Weights of a small GPT-style language model, trained from scratch on English Wikipedia: no biases in attention or MLP, attention and MLP in parallel.
Each number is 200 + 40 x the weight over its row's rms, rounded and kept within 0 to 999. Layers, rows and columns count from 0. The size before them is the row's rms in percent of the matrix's.

# layer 5 MLP down, 192x1536, rms 0.0603, rows 0-21, columns 576-639
094,225,200,288,146,156,131,134,225,191,157,215,167,215,168,147,154,220,238,173,229,210,247,248,169,176,204,222,217,174,210,197,132,209,226,159,152,193,250,235,225,179,298,235,178,209,187,255,97,186,173,223,212,191,225,173,232,185,286,159,188,192,242,277,113
098,166,192,235,237,141,214,226,199,194,180,203,175,210,244,193,263,273,188,226,178,261,180,216,125,205,190,236,236,294,173,201,138,167,248,232,213,265,202,248,175,168,164,114,230,251,242,184,170,140,139,248,204,215,201,243,237,231,192,125,229,215,224,114,215
099,148,218,194,194,205,172,201,213,177,173,198,158,191,253,199,315,198,163,219,215,197,238,190,227,148,169,216,272,199,129,161,151,228,134,204,224,226,225,278,229,216,230,134,185,237,153,135,222,229,189,143,277,255,213,226,135,213,234,247,193,220,203,203,176
097,220,128,202,211,198,231,129,268,229,183,227,239,179,277,175,166,158,219,136,175,278,218,198,182,254,220,169,215,161,277,233,164,194,133,203,239,189,208,289,204,206,132,255,187,144,180,253,208,198,214,230,219,216,173,219,152,203,176,216,168,278,247,281,222
099,251,212,219,171,215,159,214,246,178,74,268,174,160,222,193,246,194,158,204,186,148,206,240,193,191,184,155,236,187,273,181,230,161,161,187,201,227,217,192,223,313,235,187,243,207,201,176,192,224,188,199,248,211,220,216,179,183,243,306,200,211,203,236,200
108,199,194,164,249,177,158,118,236,254,301,148,196,229,185,159,215,197,198,176,190,189,101,194,239,180,110,223,195,219,276,204,147,240,226,204,167,201,197,235,274,205,84,221,155,225,143,200,141,162,148,137,233,124,181,177,155,198,93,282,179,156,223,287,248
098,179,224,201,229,212,193,182,134,257,281,120,227,228,246,159,154,212,264,120,212,178,250,185,192,195,220,161,108,152,243,186,222,189,206,206,160,250,174,178,140,206,150,198,191,208,149,224,219,216,191,143,219,235,190,260,138,202,235,253,216,202,163,241,245
097,242,203,225,210,194,116,169,210,171,175,201,188,173,190,191,245,263,202,152,123,197,197,180,151,120,170,204,177,253,133,121,159,251,161,216,175,143,185,246,272,242,142,134,248,171,231,240,189,192,149,233,212,220,151,180,173,212,229,155,251,233,253,241,175
106,192,190,285,218,146,231,160,164,273,174,199,118,152,130,211,248,173,170,219,232,207,201,239,210,170,218,80,257,264,168,185,212,184,225,156,251,176,180,236,179,146,202,191,260,242,134,154,224,186,199,230,346,159,191,197,217,170,183,256,241,264,123,268,259
100,178,185,164,134,176,189,199,195,87,187,188,100,229,136,255,169,166,142,205,152,246,177,207,235,202,179,227,205,266,205,223,190,170,150,177,217,200,205,185,159,336,288,200,193,163,190,174,226,228,176,214,136,198,205,223,186,225,233,152,275,182,239,157,151
099,185,195,220,177,164,237,220,156,281,231,198,162,180,225,241,185,133,187,142,99,225,168,174,168,252,201,249,271,171,236,159,230,255,290,267,215,233,162,225,213,116,199,223,104,260,227,194,176,136,241,189,127,232,242,176,237,237,192,186,188,213,165,183,210
094,255,248,234,246,128,191,209,171,256,249,209,220,247,195,189,192,95,213,151,261,235,94,196,236,169,248,112,127,142,206,191,275,200,179,221,114,191,143,307,231,190,229,185,146,249,199,152,202,203,223,209,211,215,160,163,143,135,208,193,207,160,158,176,227
094,159,177,315,194,215,234,208,195,238,185,197,153,216,195,222,202,207,185,187,248,199,182,219,252,151,232,166,141,129,204,191,184,170,215,243,200,208,182,309,174,261,204,161,204,246,190,219,206,167,245,180,155,257,187,224,195,194,228,269,172,194,216,212,185
096,200,255,262,225,182,281,241,226,221,200,207,152,228,252,269,170,249,203,221,205,179,226,234,189,245,192,189,172,200,276,209,203,184,190,129,191,153,238,147,152,156,173,229,175,197,192,201,190,172,200,213,145,212,187,207,172,216,218,77,227,240,223,81,211
101,316,168,183,221,162,286,172,203,220,233,192,232,251,150,271,118,212,280,168,187,227,160,207,233,193,277,214,184,155,210,200,169,203,259,200,224,201,130,205,184,255,172,212,224,184,182,296,197,156,196,216,304,264,234,232,236,210,185,240,189,232,229,218,205
096,217,167,220,179,211,182,205,148,272,230,237,188,187,208,170,152,164,299,183,164,158,183,195,199,184,189,205,180,230,174,190,181,181,211,164,225,187,259,230,222,201,237,203,197,323,198,224,173,196,202,186,182,245,136,185,165,183,269,202,238,229,142,214,263
097,238,186,150,191,268,128,247,131,197,215,172,199,242,128,188,228,208,170,179,219,153,234,216,215,241,151,187,230,161,254,181,241,196,196,220,240,249,196,165,193,239,131,226,238,236,212,196,220,235,234,201,192,233,149,212,147,238,157,145,247,173,165,258,246
092,237,202,158,195,228,226,249,180,177,130,230,167,136,215,228,157,185,225,202,218,136,207,237,213,261,199,245,180,198,205,206,217,207,171,187,172,184,197,231,219,250,227,157,229,241,196,190,188,217,181,202,154,239,164,220,198,263,209,84,285,143,192,185,243
125,191,181,182,150,178,197,190,90,194,118,175,165,131,247,168,210,175,228,174,182,238,252,188,209,246,266,259,220,215,206,185,156,217,180,184,204,191,218,132,221,213,222,160,192,156,251,182,243,197,261,170,205,232,219,230,198,159,207,142,231,173,133,167,206
102,241,171,177,225,204,210,223,122,211,148,216,127,164,188,270,150,207,221,241,144,117,159,184,210,124,215,157,185,217,235,219,216,255,199,214,200,277,166,185,196,255,268,132,169,157,146,168,260,204,131,314,276,215,246,210,189,185,280,92,253,220,116,210,114
098,197,180,218,184,179,195,206,177,196,243,177,207,150,261,141,218,184,196,185,161,193,216,245,209,166,221,144,247,205,209,175,188,164,250,208,253,181,159,192,140,50,163,241,116,187,207,206,182,168,203,202,170,209,200,161,174,176,149,214,174,196,165,247,220
105,141,241,222,207,202,170,220,155,169,156,187,175,256,214,96,238,206,92,168,290,150,250,222,191,222,187,83,151,234,134,160,188,243,218,213,176,196,225,198,131,127,246,216,173,237,239,183,252,214,191,160,183,157,189,175,178,154,156,175,258,222,200,258,208